python train.py --n_layer=26 --n_kv_head=1 --d_mlp=832 --vocab_size=11067 --norm_place="pre" --norm_eps=1e-05 --init="normal" --init_std_down=0.00233 --warmup_steps=485 --doc_mask=true --dataset="wikipedia_en"
Each number is 200 + 40 x the weight over its row's rms, rounded and kept within 0 to 999. Layers, rows and columns count from 0. The size before them is the row's rms in percent of the matrix's.

# down: layer 15 MLP down (transposed), 832x320, rms 0.0331, rows 247-281, columns 0-63
# gate: layer 15 MLP gate, 832x320, rms 0.0397, rows 248-282, columns 0-63
# up: layer 15 MLP up, 832x320, rms 0.0344, rows 248-282, columns 0-63
down247,105,231,181,203,200,206,120,166,187,247,148,183,220,259,266,145,230,205,202,246,194,263,195,186,180,224,274,168,244,246,203,259,251,175,169,167,160,193,192,254,259,114,171,241,203,160,190,238,260,255,218,208,203,202,208,181,138,209,171,169,168,195,221,214,325
gate248,083,110,241,185,196,219,221,216,256,220,182,212,218,264,203,212,194,154,178,215,161,176,158,211,219,183,154,189,170,164,225,171,243,281,265,257,201,216,156,196,209,288,165,203,238,216,223,283,127,213,204,259,98,184,205,133,199,221,239,199,192,169,226,167,174
up248,115,271,220,265,142,159,193,168,212,186,241,229,151,201,176,259,151,212,212,174,131,170,259,268,221,193,201,246,172,177,134,160,224,214,209,133,161,168,212,218,247,179,177,240,209,233,244,162,193,263,173,229,217,247,247,171,138,212,245,181,142,179,147,219,183
down248,087,219,154,268,111,177,182,201,205,151,216,235,262,203,220,213,152,173,209,218,120,232,174,278,211,202,205,213,196,173,221,119,243,224,198,191,217,190,194,156,256,262,207,184,122,219,197,179,142,245,200,224,202,182,138,176,223,235,203,163,167,170,181,186,171
gate249,100,156,171,174,167,268,146,153,265,164,183,299,226,242,175,202,219,170,189,218,142,190,189,254,189,197,181,209,189,168,214,100,168,221,218,235,215,208,211,166,136,242,188,202,218,321,243,226,217,234,155,261,236,186,243,94,220,247,208,184,149,189,191,197,171
up249,099,247,192,245,185,180,226,166,181,177,228,187,243,177,218,200,176,243,133,304,137,137,151,211,200,254,207,165,182,171,236,197,243,181,137,182,247,160,204,241,192,171,171,210,178,220,206,188,204,247,214,225,136,165,140,273,206,250,164,238,193,185,248,118,272
down249,100,231,238,122,225,135,248,245,202,214,187,238,276,198,197,166,177,76,234,145,216,222,224,173,256,169,154,208,162,262,169,180,219,220,208,217,198,183,277,172,233,210,191,149,88,145,196,234,159,162,177,222,190,147,218,231,157,167,280,199,235,231,256,277,263
gate250,097,180,234,206,192,144,236,176,234,278,164,215,214,216,242,226,217,187,260,205,203,263,180,234,198,172,283,223,166,208,167,206,257,205,227,153,147,195,248,273,275,233,233,240,171,283,160,194,213,218,256,222,140,241,241,232,244,196,223,258,184,170,204,123,139
up250,082,152,206,191,206,140,199,190,212,133,214,145,193,207,200,218,172,198,205,231,210,204,193,193,160,232,234,194,185,150,200,242,166,184,166,202,270,227,131,189,242,264,84,278,225,223,224,147,204,203,237,195,193,237,223,183,178,158,217,177,233,219,159,179,123
down250,082,217,211,170,125,192,203,195,230,219,142,263,190,229,154,179,135,163,202,153,246,259,215,169,186,121,202,175,228,194,139,190,243,204,144,214,199,233,245,251,278,154,261,217,208,204,195,281,217,183,217,185,215,203,184,209,271,213,167,175,200,147,188,173,188
gate251,091,236,205,237,126,212,225,281,285,212,217,166,222,203,232,184,193,220,226,184,142,213,197,197,221,262,93,273,208,121,103,177,244,150,195,263,181,201,204,181,230,230,140,249,196,205,186,240,194,225,142,179,148,262,161,164,164,208,242,162,216,177,237,197,249
up251,087,173,187,200,235,157,186,227,194,196,200,181,249,199,277,259,193,277,173,202,111,182,192,244,239,237,207,320,198,211,270,186,281,239,215,196,244,184,221,245,199,194,225,210,212,98,175,201,255,194,212,228,159,242,245,202,251,159,127,251,213,240,272,147,272
down251,091,245,235,238,202,195,230,270,293,158,242,169,159,257,123,232,164,248,129,194,274,227,292,119,204,141,185,196,186,254,220,204,129,217,258,164,164,245,151,228,252,255,269,189,235,246,223,232,200,207,226,190,213,248,253,158,154,160,221,223,106,135,229,259,123
gate252,094,243,176,169,199,247,221,242,257,252,200,237,229,218,148,235,197,224,189,197,151,226,181,223,213,160,208,241,216,162,169,226,257,250,214,150,156,154,227,243,210,262,133,211,220,231,207,210,170,224,158,222,136,219,209,179,188,204,171,198,165,157,195,116,209
up252,123,140,246,276,167,132,209,184,164,165,208,153,183,193,215,235,127,146,171,161,204,146,228,189,222,190,214,201,176,208,212,141,177,178,187,216,247,255,159,132,269,218,252,237,204,218,197,179,166,237,289,181,189,246,250,196,220,218,227,192,148,216,214,254,148
down252,103,176,109,221,206,188,137,250,280,199,241,137,194,252,181,219,181,195,137,199,185,156,203,239,173,155,134,160,245,158,152,159,249,249,162,192,191,188,155,230,251,188,157,195,265,215,152,197,201,210,181,230,217,219,170,196,167,178,178,192,134,176,207,217,219
gate253,107,218,264,246,206,226,223,185,237,193,212,182,251,232,211,225,224,226,224,210,196,192,215,289,204,286,161,169,151,166,227,298,247,183,224,260,158,159,234,245,199,198,209,187,227,243,278,185,218,198,184,227,253,223,189,208,235,235,173,182,162,177,180,213,262
up253,109,155,117,140,179,162,263,191,186,145,300,234,130,220,165,237,253,236,230,153,205,128,186,306,207,126,228,195,196,210,179,158,171,245,210,216,246,146,145,224,216,180,185,154,179,235,128,276,208,204,191,214,234,200,219,197,148,185,198,263,233,207,106,151,204
down253,110,277,168,181,183,174,220,203,144,169,136,296,194,192,172,231,209,151,235,150,212,220,193,171,188,159,220,258,224,199,239,202,190,190,208,163,210,248,231,238,237,210,237,202,188,193,261,249,254,248,239,203,292,156,187,192,132,232,191,242,230,136,105,232,213
gate254,102,205,200,200,172,136,226,225,304,173,186,186,132,185,237,235,161,191,228,188,141,149,179,242,187,240,178,194,207,211,126,142,271,145,244,158,144,235,60,170,238,205,191,247,254,182,185,217,138,176,200,220,209,238,300,171,239,280,218,212,196,217,192,177,170
up254,096,203,211,204,201,246,161,240,197,247,192,220,240,204,188,161,223,121,186,222,184,211,162,150,220,162,163,192,243,198,240,187,229,251,129,222,236,218,240,196,160,186,195,163,235,217,149,160,248,100,233,142,196,214,167,176,212,145,167,102,195,206,164,220,156
down254,102,220,185,251,203,240,195,239,191,177,213,189,157,172,212,126,145,212,181,90,185,213,228,219,166,226,224,97,221,178,173,145,146,150,222,177,162,184,227,170,265,199,203,248,138,171,198,201,216,232,281,166,223,162,178,148,194,196,184,227,172,212,212,270,220
gate255,103,171,224,170,178,178,126,219,171,236,216,221,249,209,173,302,172,116,207,190,196,262,202,246,209,212,136,250,163,164,153,168,236,250,213,198,158,208,196,184,211,206,216,177,216,148,258,258,165,223,191,241,161,204,292,126,155,231,228,169,167,173,175,176,124
up255,109,248,198,95,240,202,218,244,226,121,210,231,183,217,236,170,255,153,151,198,233,210,161,249,210,230,161,217,178,140,246,134,240,175,130,238,152,210,182,208,175,217,245,142,160,219,179,179,205,171,158,198,180,255,197,192,230,196,175,243,262,214,185,168,153
down255,103,174,175,223,188,161,201,213,207,154,150,228,212,203,172,152,233,188,208,177,229,217,179,237,192,209,255,284,206,265,231,210,174,145,233,172,275,191,141,173,205,270,215,185,235,248,146,170,240,152,168,221,157,164,162,217,209,157,160,201,224,207,126,230,244
gate256,101,169,165,156,135,195,178,193,251,234,232,242,239,256,169,253,106,178,186,176,213,212,196,201,257,181,157,176,204,193,206,233,254,239,189,203,203,158,253,178,169,200,180,211,201,271,180,173,152,225,197,243,161,218,168,200,116,174,231,170,190,114,180,182,226
up256,096,178,196,212,156,273,181,222,166,241,168,191,185,159,156,163,194,206,241,223,156,130,357,251,124,177,200,186,203,143,222,231,198,165,226,196,262,201,190,157,230,210,254,162,194,180,197,165,243,222,237,165,203,196,285,193,266,289,236,168,198,178,140,156,236
down256,102,244,251,258,177,198,201,280,131,196,167,124,141,209,214,154,185,187,250,135,169,144,197,239,276,188,180,254,205,163,193,203,189,214,189,109,226,216,123,234,182,184,222,255,270,118,170,150,208,179,232,168,176,232,136,151,177,229,175,303,182,190,191,150,144
gate257,094,139,245,231,91,156,221,271,195,185,199,143,166,237,258,223,200,221,272,261,134,219,290,206,259,217,181,278,217,248,154,205,203,201,171,175,208,187,185,212,188,197,185,183,247,189,240,164,240,189,173,223,181,246,228,215,210,210,198,209,197,196,195,147,165
up257,083,131,234,272,160,115,146,207,144,257,171,213,219,180,185,271,211,250,199,239,233,175,219,201,208,219,147,208,216,218,185,236,201,165,235,248,225,256,223,188,212,262,204,169,202,253,235,292,215,205,132,195,176,199,275,223,164,239,236,210,227,160,184,169,207
down257,082,122,256,287,180,156,222,248,213,135,209,214,208,274,244,210,190,243,209,185,196,282,167,180,183,202,191,235,210,231,180,191,203,189,188,215,199,237,172,183,144,221,218,218,257,270,209,152,222,262,192,214,191,158,151,130,290,193,164,184,189,204,188,238,229
gate258,104,235,197,177,161,145,156,172,232,231,181,240,258,315,126,211,198,262,227,212,209,119,173,230,221,239,177,197,205,175,162,125,202,158,223,230,175,203,240,144,216,210,199,214,149,168,233,264,168,212,224,210,181,150,221,262,210,195,235,172,153,166,191,124,234
up258,097,225,198,227,148,163,228,193,240,181,252,176,150,163,261,196,166,205,237,253,178,192,220,211,253,185,201,255,146,206,177,240,207,211,141,195,170,179,153,316,174,197,148,191,187,268,196,137,247,242,193,192,217,227,183,150,203,226,228,259,186,125,234,123,170
down258,099,185,207,209,203,171,219,232,224,219,268,193,228,138,185,212,143,184,168,162,159,137,251,241,181,190,190,245,205,170,199,200,190,205,151,162,191,293,171,213,165,232,175,167,180,244,221,151,184,216,214,225,331,254,292,118,218,221,186,195,144,166,245,189,188
gate259,107,211,253,285,142,191,218,196,225,197,180,204,229,161,181,239,163,187,201,176,202,158,243,228,186,223,143,240,177,178,223,191,209,238,214,239,219,182,116,212,207,206,176,225,245,251,211,214,164,189,192,200,156,158,209,141,190,227,220,177,147,256,154,180,172
up259,097,166,235,258,98,140,173,199,157,217,202,214,170,233,200,254,140,224,125,168,192,181,220,215,223,207,238,246,170,186,173,207,192,181,162,143,229,237,279,245,246,213,156,185,251,243,147,182,219,193,137,178,142,191,176,239,164,199,226,151,212,198,158,204,263
down259,101,231,214,218,172,174,181,178,212,165,162,166,174,166,258,185,179,227,187,161,206,160,212,143,111,132,240,192,149,258,274,198,196,219,219,123,188,173,176,197,188,173,245,173,202,245,258,168,114,158,223,227,184,176,208,253,263,223,186,187,128,198,179,211,149
gate260,098,208,261,173,119,237,206,225,227,212,167,229,177,222,105,198,144,228,174,225,149,221,219,219,286,225,208,236,139,213,147,170,255,161,184,202,144,166,158,218,215,185,143,228,236,258,208,190,173,180,181,250,94,200,206,165,188,187,294,189,157,215,204,192,178
up260,097,178,200,203,230,156,223,246,203,273,226,178,237,193,236,240,168,160,193,159,204,147,158,195,178,142,247,158,251,222,254,203,200,252,156,195,196,214,229,139,253,238,168,132,206,192,217,181,178,173,218,146,164,172,214,282,181,218,157,111,234,130,272,229,143
down260,099,154,163,274,214,256,236,298,222,199,178,172,201,197,229,192,225,220,109,163,169,238,169,167,240,224,213,212,222,237,269,157,198,242,286,123,217,176,188,183,114,188,136,222,294,169,260,246,199,220,234,188,192,147,201,137,176,143,213,232,191,163,152,209,143
gate261,099,214,164,259,177,150,256,252,234,121,232,180,211,275,181,214,192,267,145,234,175,172,216,242,169,158,147,224,176,226,189,244,262,212,194,127,103,122,215,288,187,161,139,222,217,278,205,140,216,208,204,242,147,193,191,186,148,226,172,152,153,176,208,262,139
up261,102,212,194,233,200,240,208,200,175,205,202,170,176,228,216,207,150,189,260,166,225,188,225,174,232,195,241,199,209,139,188,167,193,236,177,274,265,233,162,173,194,227,176,212,237,147,238,261,160,252,180,153,177,145,243,152,237,126,265,236,201,268,244,211,270
down261,106,118,280,282,182,198,257,182,175,187,188,223,102,210,247,205,120,195,214,191,241,225,220,244,242,210,180,242,241,204,148,171,193,189,222,268,289,205,167,152,213,251,123,209,190,274,201,162,163,163,146,191,181,204,200,197,186,105,248,201,197,163,204,105,179
gate262,107,189,180,243,216,149,194,132,219,133,219,174,177,279,179,294,199,211,131,152,182,162,199,281,155,138,199,268,119,228,221,165,223,182,159,166,156,144,215,234,234,177,191,244,244,181,194,156,208,271,194,238,231,203,208,160,133,161,224,224,152,127,169,235,186
up262,093,151,168,176,209,203,167,244,158,190,232,221,231,176,197,197,189,195,191,241,202,219,189,204,207,294,246,178,215,175,183,226,180,253,212,207,194,231,193,229,200,228,185,196,234,236,218,237,210,194,210,193,183,208,149,150,250,227,230,266,128,187,227,213,181
down262,092,147,226,187,157,212,198,226,236,224,149,254,171,203,262,226,180,225,191,146,179,210,192,188,225,248,230,156,229,205,126,119,188,190,284,280,181,224,216,218,131,219,224,215,157,233,236,150,116,237,213,228,220,186,251,172,192,177,182,176,219,228,194,238,179
gate263,109,236,232,179,195,256,178,188,255,188,203,268,193,251,189,209,214,150,194,202,171,202,150,239,191,232,230,290,177,168,163,204,263,191,257,201,186,146,232,198,190,210,172,219,236,176,233,255,136,238,232,191,149,228,178,211,127,217,216,192,177,229,186,237,195
up263,124,184,194,213,180,170,159,221,206,143,126,225,216,172,210,217,185,213,225,192,166,221,195,196,176,218,221,232,239,188,231,183,274,220,160,270,135,199,198,196,156,221,133,280,191,179,234,216,150,218,230,193,251,208,248,191,201,165,224,136,162,238,236,244,171
down263,119,183,258,182,200,150,164,283,203,203,212,193,218,146,234,207,205,194,198,304,206,142,225,179,154,261,149,129,196,217,217,207,207,188,129,188,213,176,238,199,207,192,170,220,193,184,239,140,270,187,180,251,200,107,239,136,152,183,145,191,274,186,141,195,150
gate264,102,209,200,220,208,191,177,206,215,264,267,146,197,215,131,241,190,219,136,215,204,128,218,193,302,235,126,203,177,159,242,182,244,184,259,239,175,177,192,157,192,217,194,227,167,270,207,231,167,209,225,200,220,287,207,183,141,258,252,180,187,159,171,181,211
up264,104,159,140,221,221,182,217,216,144,194,220,137,243,202,252,186,221,201,239,173,154,178,228,264,287,206,188,223,209,231,242,236,230,170,169,206,219,217,183,115,219,278,241,238,193,174,212,177,220,203,68,150,236,221,241,128,166,310,194,186,267,165,92,172,217
down264,105,220,236,192,214,239,288,165,209,220,194,168,231,215,165,176,227,188,200,201,181,167,189,247,205,153,233,197,211,168,240,248,241,213,145,224,196,196,217,149,183,260,321,251,293,171,187,95,219,234,201,145,229,219,237,221,226,196,235,255,157,187,170,238,149
gate265,100,210,186,223,163,206,132,221,242,146,152,212,248,260,220,234,208,241,109,185,121,183,203,215,248,230,152,186,230,254,173,136,208,219,222,171,223,225,165,207,171,243,183,213,211,202,237,145,181,195,198,278,215,194,197,252,213,199,211,233,189,158,156,225,257
up265,095,194,200,147,150,204,285,176,168,244,217,213,282,159,173,160,180,176,249,200,260,159,136,228,216,203,251,204,164,182,232,202,234,234,232,207,167,241,203,164,136,163,170,176,174,146,233,224,246,185,246,208,222,143,206,169,177,201,207,189,180,209,200,149,194
down265,101,253,248,141,178,208,229,159,151,207,229,217,261,169,189,213,190,152,239,210,264,269,232,221,181,181,242,266,204,165,230,210,200,242,163,195,199,212,215,222,269,236,152,152,234,203,208,215,220,249,164,133,171,158,256,141,132,166,240,178,172,205,216,146,155
gate266,103,191,221,218,217,210,247,194,215,205,215,226,196,180,149,211,147,229,183,203,162,200,207,165,240,175,168,159,233,178,195,216,258,208,236,149,187,199,179,141,216,144,129,254,218,215,168,232,229,232,229,203,190,180,239,225,238,223,246,158,183,208,113,150,216
up266,097,222,202,166,232,175,197,162,173,247,195,269,216,216,215,275,180,211,207,168,237,205,211,137,124,172,291,229,178,169,212,201,195,241,110,166,178,208,210,199,224,245,225,208,242,235,183,246,237,165,104,226,179,162,184,110,189,255,243,124,152,225,215,230,136
down266,102,231,169,205,177,214,188,260,214,253,206,203,174,252,137,267,134,178,182,224,208,251,238,220,188,175,241,243,136,214,194,133,264,163,156,189,224,176,183,214,170,298,239,239,124,186,252,176,181,186,163,224,138,131,207,249,190,189,206,240,234,249,219,201,171
gate267,100,151,176,240,161,202,162,207,204,156,243,226,173,183,179,210,136,249,161,230,160,99,266,220,264,192,150,189,202,192,222,153,288,156,163,210,189,150,96,184,234,228,180,220,212,206,212,221,221,161,233,237,166,217,242,166,220,269,218,132,214,210,162,225,198
up267,095,80,227,210,263,278,143,237,233,228,178,102,198,227,197,191,163,211,166,157,151,166,195,203,213,264,170,178,213,158,269,225,261,217,155,255,118,145,218,153,255,209,251,177,170,153,173,242,196,206,195,187,158,240,169,221,163,178,86,156,188,132,198,207,220
down267,098,273,255,188,220,254,235,133,151,157,204,229,176,214,225,153,266,236,177,142,209,252,184,232,199,204,171,222,225,173,215,176,180,179,187,127,140,251,182,173,202,107,224,134,224,167,238,207,189,248,168,168,206,184,193,272,208,251,209,219,138,215,228,191,177
gate268,095,184,201,98,138,239,212,192,181,205,190,267,216,197,128,195,200,210,200,249,23,216,190,253,211,179,153,154,173,201,216,211,269,210,227,148,163,154,177,203,252,179,228,254,200,243,260,154,214,161,152,282,151,240,237,158,221,206,250,158,163,226,175,175,140
up268,093,288,152,198,214,211,202,174,159,203,257,196,254,229,131,191,145,203,170,178,211,247,253,224,183,159,166,231,218,232,178,238,170,260,200,191,199,131,232,150,185,208,121,160,136,169,199,229,212,191,197,185,150,191,186,170,164,235,257,206,201,196,185,101,247
down268,094,216,271,276,248,247,229,195,211,206,227,182,152,170,201,292,235,177,202,181,209,205,195,198,157,185,246,262,134,145,192,251,170,218,220,159,256,216,220,204,186,225,212,230,226,154,142,222,225,202,225,179,213,223,174,207,245,208,189,178,142,169,161,192,127
gate269,094,193,209,210,197,258,220,203,190,247,254,297,156,180,131,244,196,143,250,158,151,139,267,227,229,170,258,205,145,160,192,253,225,227,243,209,153,182,157,254,166,239,190,208,247,224,222,212,173,218,235,206,126,266,247,230,258,134,210,276,94,242,207,194,306
up269,098,201,222,201,171,125,127,175,216,183,191,168,231,172,231,175,174,182,248,198,238,238,176,213,231,233,265,203,199,190,195,239,129,168,222,243,168,222,219,229,161,247,168,212,175,168,193,180,179,229,200,193,218,186,194,228,315,209,244,148,74,223,190,228,166
down269,100,202,158,145,180,203,219,160,191,193,147,227,158,194,271,197,233,217,222,192,255,169,166,218,185,189,196,190,193,218,252,201,231,198,183,130,228,236,288,220,195,188,252,210,210,211,197,168,216,194,176,147,226,166,170,177,110,236,200,210,254,156,185,211,194
gate270,095,152,247,204,164,224,202,214,184,205,215,219,240,257,173,253,218,186,214,184,129,182,192,181,200,180,185,196,210,226,162,168,273,170,247,237,224,192,151,235,297,215,167,248,181,166,203,181,121,225,273,229,198,185,182,132,169,158,226,225,241,147,179,161,156
up270,103,255,114,241,251,228,208,186,189,241,260,196,220,173,145,165,161,238,149,115,275,228,227,193,195,196,194,168,188,151,209,272,241,241,125,228,156,214,214,234,140,170,190,132,258,193,224,218,242,161,132,213,164,136,176,143,155,204,197,211,202,164,230,146,238
down270,098,215,285,173,187,120,193,249,203,246,190,176,267,213,199,170,233,105,212,154,154,210,179,266,241,245,283,179,261,198,187,215,131,255,203,150,153,230,262,246,208,222,214,219,201,241,170,255,220,212,156,195,176,182,228,211,248,226,192,203,212,234,117,123,190
gate271,098,190,267,194,164,218,246,280,236,180,186,217,205,235,190,224,195,166,166,156,133,156,175,239,236,209,253,289,178,211,171,118,231,193,174,156,146,147,214,155,218,283,232,246,199,218,174,137,153,248,191,242,207,251,252,180,178,269,215,256,127,189,186,208,168
up271,103,233,195,138,161,253,225,298,221,202,193,203,294,170,232,200,225,149,193,171,200,200,180,188,233,208,245,259,174,242,196,161,180,202,156,159,133,116,282,127,185,223,167,176,169,178,132,148,201,215,263,247,253,238,209,266,169,195,187,265,150,232,177,201,154
down271,097,281,236,177,225,171,210,150,183,224,170,268,226,208,225,188,209,194,184,260,276,180,210,196,186,187,139,159,217,147,222,224,189,152,253,170,135,138,215,170,181,198,247,173,225,220,214,134,314,177,187,240,194,212,224,126,247,135,191,170,261,155,208,192,207
gate272,086,223,189,207,225,182,219,224,173,203,182,177,173,245,184,274,159,206,206,106,131,254,235,214,150,199,191,239,230,206,164,207,271,228,256,181,225,207,192,150,288,218,210,222,242,236,240,220,192,201,159,213,131,196,200,132,123,224,244,146,151,184,179,201,175
up272,091,181,243,219,134,221,190,180,287,159,267,246,188,193,192,189,194,178,201,265,170,122,221,226,304,174,172,177,156,168,183,181,195,211,175,193,153,187,208,211,193,249,148,218,215,204,219,183,165,236,272,255,172,237,259,251,266,200,187,261,146,202,208,183,175
down272,087,160,182,243,187,165,114,220,212,208,161,178,241,199,216,251,188,155,121,206,159,220,180,220,150,173,180,272,195,223,203,153,198,219,201,155,170,249,211,174,279,252,240,170,218,221,188,145,144,246,156,191,196,217,245,221,186,173,250,129,134,203,204,156,217
gate273,101,176,236,225,168,204,131,207,210,199,200,180,182,216,257,231,207,197,120,139,167,245,213,225,182,231,170,233,202,205,162,201,208,194,217,177,214,187,241,249,196,232,177,169,268,184,225,247,198,276,222,229,188,223,167,219,180,213,202,176,101,136,139,171,153
up273,099,206,234,184,131,300,164,334,229,232,247,192,222,201,238,190,189,231,196,79,133,182,227,239,222,147,185,191,246,226,146,148,211,165,128,203,167,227,232,181,254,207,241,196,201,167,179,234,151,194,222,250,185,233,194,220,168,294,162,208,257,185,176,170,205
down273,102,163,204,177,176,162,162,323,263,206,219,153,253,201,158,223,220,182,251,247,206,247,167,252,178,240,132,275,185,167,125,154,198,188,197,168,237,263,218,140,203,180,291,187,218,174,212,211,309,224,194,263,221,230,235,167,258,185,163,179,204,161,141,222,176
gate274,098,234,221,219,183,156,248,153,271,177,194,157,241,206,205,273,191,241,181,227,188,235,272,284,156,229,198,218,170,188,195,205,249,196,232,306,139,236,160,190,216,142,197,210,176,166,161,165,137,252,168,295,181,222,256,171,189,121,201,134,140,235,118,156,101
up274,102,328,183,228,237,171,254,189,293,202,204,168,208,166,244,207,169,162,208,173,257,212,178,205,150,261,189,178,149,204,189,160,211,262,174,221,194,137,197,169,222,157,188,217,210,230,161,205,167,271,196,205,132,229,267,182,210,214,186,178,197,246,124,160,159
down274,101,209,177,240,214,185,205,283,171,199,162,167,221,211,199,183,222,198,188,177,314,273,244,131,193,234,188,183,219,255,191,151,217,143,292,199,210,227,154,176,142,147,157,258,157,168,182,250,202,214,175,246,185,224,198,170,113,150,269,154,215,249,220,144,197
gate275,099,184,252,207,161,297,244,184,273,188,233,264,164,196,227,267,223,256,223,173,118,224,235,216,265,125,129,229,188,149,158,213,217,229,234,168,191,162,178,237,248,212,197,243,212,188,210,193,176,215,255,236,208,182,219,199,131,159,199,200,185,239,182,130,155
up275,093,139,226,191,162,322,199,194,270,139,223,255,153,163,253,264,244,255,216,169,167,178,208,187,235,130,164,219,192,158,181,220,194,231,244,184,225,166,177,236,238,221,207,229,170,210,226,198,193,203,256,209,254,154,247,208,182,188,160,202,169,276,152,159,161
down275,097,157,172,243,263,186,288,175,185,220,270,171,214,195,201,219,210,176,243,126,189,261,209,209,200,193,179,171,264,122,197,242,182,169,217,274,256,193,175,232,240,224,184,299,156,199,187,236,205,256,186,183,244,214,165,158,195,216,232,211,196,219,169,217,224
gate276,103,201,216,152,145,195,206,215,197,118,166,220,222,280,212,194,195,210,178,222,115,112,206,201,169,217,220,213,179,203,125,154,201,214,168,219,208,245,164,258,209,185,184,227,275,284,246,205,155,246,251,133,242,194,224,202,132,210,204,187,198,215,170,173,206
up276,098,189,199,198,218,182,275,164,226,230,239,194,158,173,220,183,170,228,236,165,190,163,248,254,175,219,193,217,228,219,251,231,151,239,233,172,156,134,253,146,204,217,152,183,168,216,179,215,176,170,176,230,169,256,186,167,250,249,194,189,221,190,149,241,256
down276,098,221,246,200,203,172,221,218,202,197,142,160,175,256,171,249,215,165,118,181,229,205,152,203,191,171,171,119,155,218,181,133,319,308,173,181,236,183,166,225,251,222,164,154,202,207,175,268,211,175,190,209,258,218,272,213,201,270,137,91,212,162,207,183,258
gate277,091,184,194,173,214,211,305,184,134,266,222,210,219,234,166,227,145,235,242,190,179,250,224,160,194,227,201,196,207,185,244,217,230,245,196,197,202,244,194,187,289,197,138,246,189,183,219,152,192,220,177,232,171,250,226,216,148,227,317,210,161,259,243,155,235
up277,088,153,171,211,214,214,109,267,234,166,201,150,209,202,228,184,221,159,189,240,204,230,147,184,246,195,226,137,285,252,204,165,227,206,170,284,172,190,250,233,137,263,197,183,253,151,209,243,193,234,244,206,158,188,139,228,179,157,172,212,216,235,235,218,236
down277,089,274,192,152,188,192,218,190,205,243,217,203,238,186,166,284,155,187,154,224,179,192,211,242,210,152,235,239,178,210,220,272,195,213,152,169,163,137,189,187,199,195,216,143,234,148,258,178,209,188,172,202,226,226,202,206,116,245,206,222,223,207,185,116,177
gate278,099,177,200,279,176,81,205,189,217,108,154,214,162,229,196,224,166,234,187,190,188,194,161,305,205,231,169,167,174,184,200,187,249,195,186,207,234,196,183,296,224,199,241,219,197,215,218,254,176,218,183,244,214,176,229,149,180,236,232,151,148,166,164,260,141
up278,087,236,245,218,196,169,177,274,269,171,181,233,149,186,176,215,192,237,227,145,194,260,233,130,246,128,346,152,216,233,224,184,187,162,101,133,189,214,135,150,214,159,120,182,224,187,231,159,174,127,156,212,182,286,122,302,199,196,212,161,172,147,178,195,318
down278,093,202,172,249,240,201,209,184,193,187,188,183,184,163,182,145,239,194,280,261,153,205,146,238,232,211,224,218,138,150,186,173,233,200,143,219,220,251,248,240,233,229,281,171,186,128,209,252,189,261,143,240,175,131,287,114,255,156,253,238,130,190,226,272,109
gate279,111,240,253,180,126,181,135,158,137,173,181,234,168,205,207,183,163,230,191,179,212,152,227,354,137,230,164,200,160,182,183,169,218,224,179,205,237,179,257,176,189,231,211,185,221,152,188,231,173,207,164,194,223,216,204,187,138,222,213,212,181,148,228,175,124
up279,117,106,154,273,252,176,233,246,198,263,211,199,210,219,175,229,170,218,141,231,212,210,184,183,212,244,159,236,184,241,215,258,193,279,230,204,150,183,203,236,232,200,242,188,163,226,158,151,186,176,174,158,150,247,196,258,214,199,119,270,244,156,253,241,199
down279,116,170,111,185,192,179,271,217,297,199,192,200,186,248,206,187,224,119,208,131,223,204,201,158,162,179,186,197,228,227,212,230,254,238,195,200,126,161,196,135,215,204,191,177,117,253,173,249,171,211,194,150,148,164,213,282,180,193,218,186,200,264,203,170,167
gate280,113,220,237,224,166,155,164,231,143,220,176,213,208,193,111,177,151,185,227,201,140,184,157,200,156,252,217,187,232,138,138,151,220,207,184,148,173,251,212,228,198,300,218,219,241,244,180,259,193,190,158,249,221,219,307,230,82,218,234,191,175,171,201,223,202
up280,093,211,267,238,261,185,208,274,175,228,213,249,177,167,245,196,196,212,182,152,209,227,165,312,159,253,133,173,227,192,239,214,228,225,214,201,161,198,169,199,187,200,190,167,228,231,282,260,262,226,123,202,208,190,173,226,147,213,239,197,189,190,177,183,193
down280,093,189,185,247,190,136,180,166,159,195,177,178,199,215,155,136,242,211,161,211,200,108,179,198,190,233,204,156,233,220,172,215,181,234,156,210,228,268,177,174,264,229,246,228,245,183,123,219,174,135,76,200,194,173,252,271,122,226,220,219,255,228,193,194,206
gate281,094,151,222,143,171,217,208,162,164,291,258,265,214,236,170,227,196,183,176,264,142,251,182,235,313,153,197,192,134,177,198,100,261,172,189,167,174,209,207,227,228,246,202,215,213,201,205,175,168,346,192,181,200,240,244,187,163,194,257,204,130,136,208,168,148
up281,092,124,209,141,205,229,233,167,130,285,195,211,195,207,217,207,221,234,219,308,185,210,151,203,288,157,221,192,131,154,209,131,216,153,188,179,218,234,196,266,243,219,241,209,238,167,210,165,202,289,240,161,206,167,225,168,217,206,283,221,170,196,201,190,195
down281,091,212,208,186,191,158,214,171,233,238,215,151,195,241,194,192,272,197,283,205,148,180,135,126,168,220,189,240,119,230,218,223,206,221,216,221,203,185,198,213,190,181,194,196,209,220,173,194,271,174,142,157,217,233,224,255,223,218,177,207,255,209,176,195,205
gate282,099,195,215,233,161,195,228,209,241,175,190,204,202,161,170,170,212,151,252,230,192,145,135,256,227,217,220,159,238,179,150,137,207,172,258,164,231,238,117,213,259,200,201,190,135,247,247,190,216,260,150,214,134,235,302,224,203,220,223,231,149,197,143,262,173
up282,101,222,184,271,302,189,166,209,144,213,157,210,233,175,225,232,197,296,185,218,153,210,200,120,99,204,209,223,222,179,217,264,212,198,223,202,62,153,246,177,153,191,192,278,299,165,185,211,204,206,203,190,249,203,150,133,236,231,107,118,255,146,229,117,264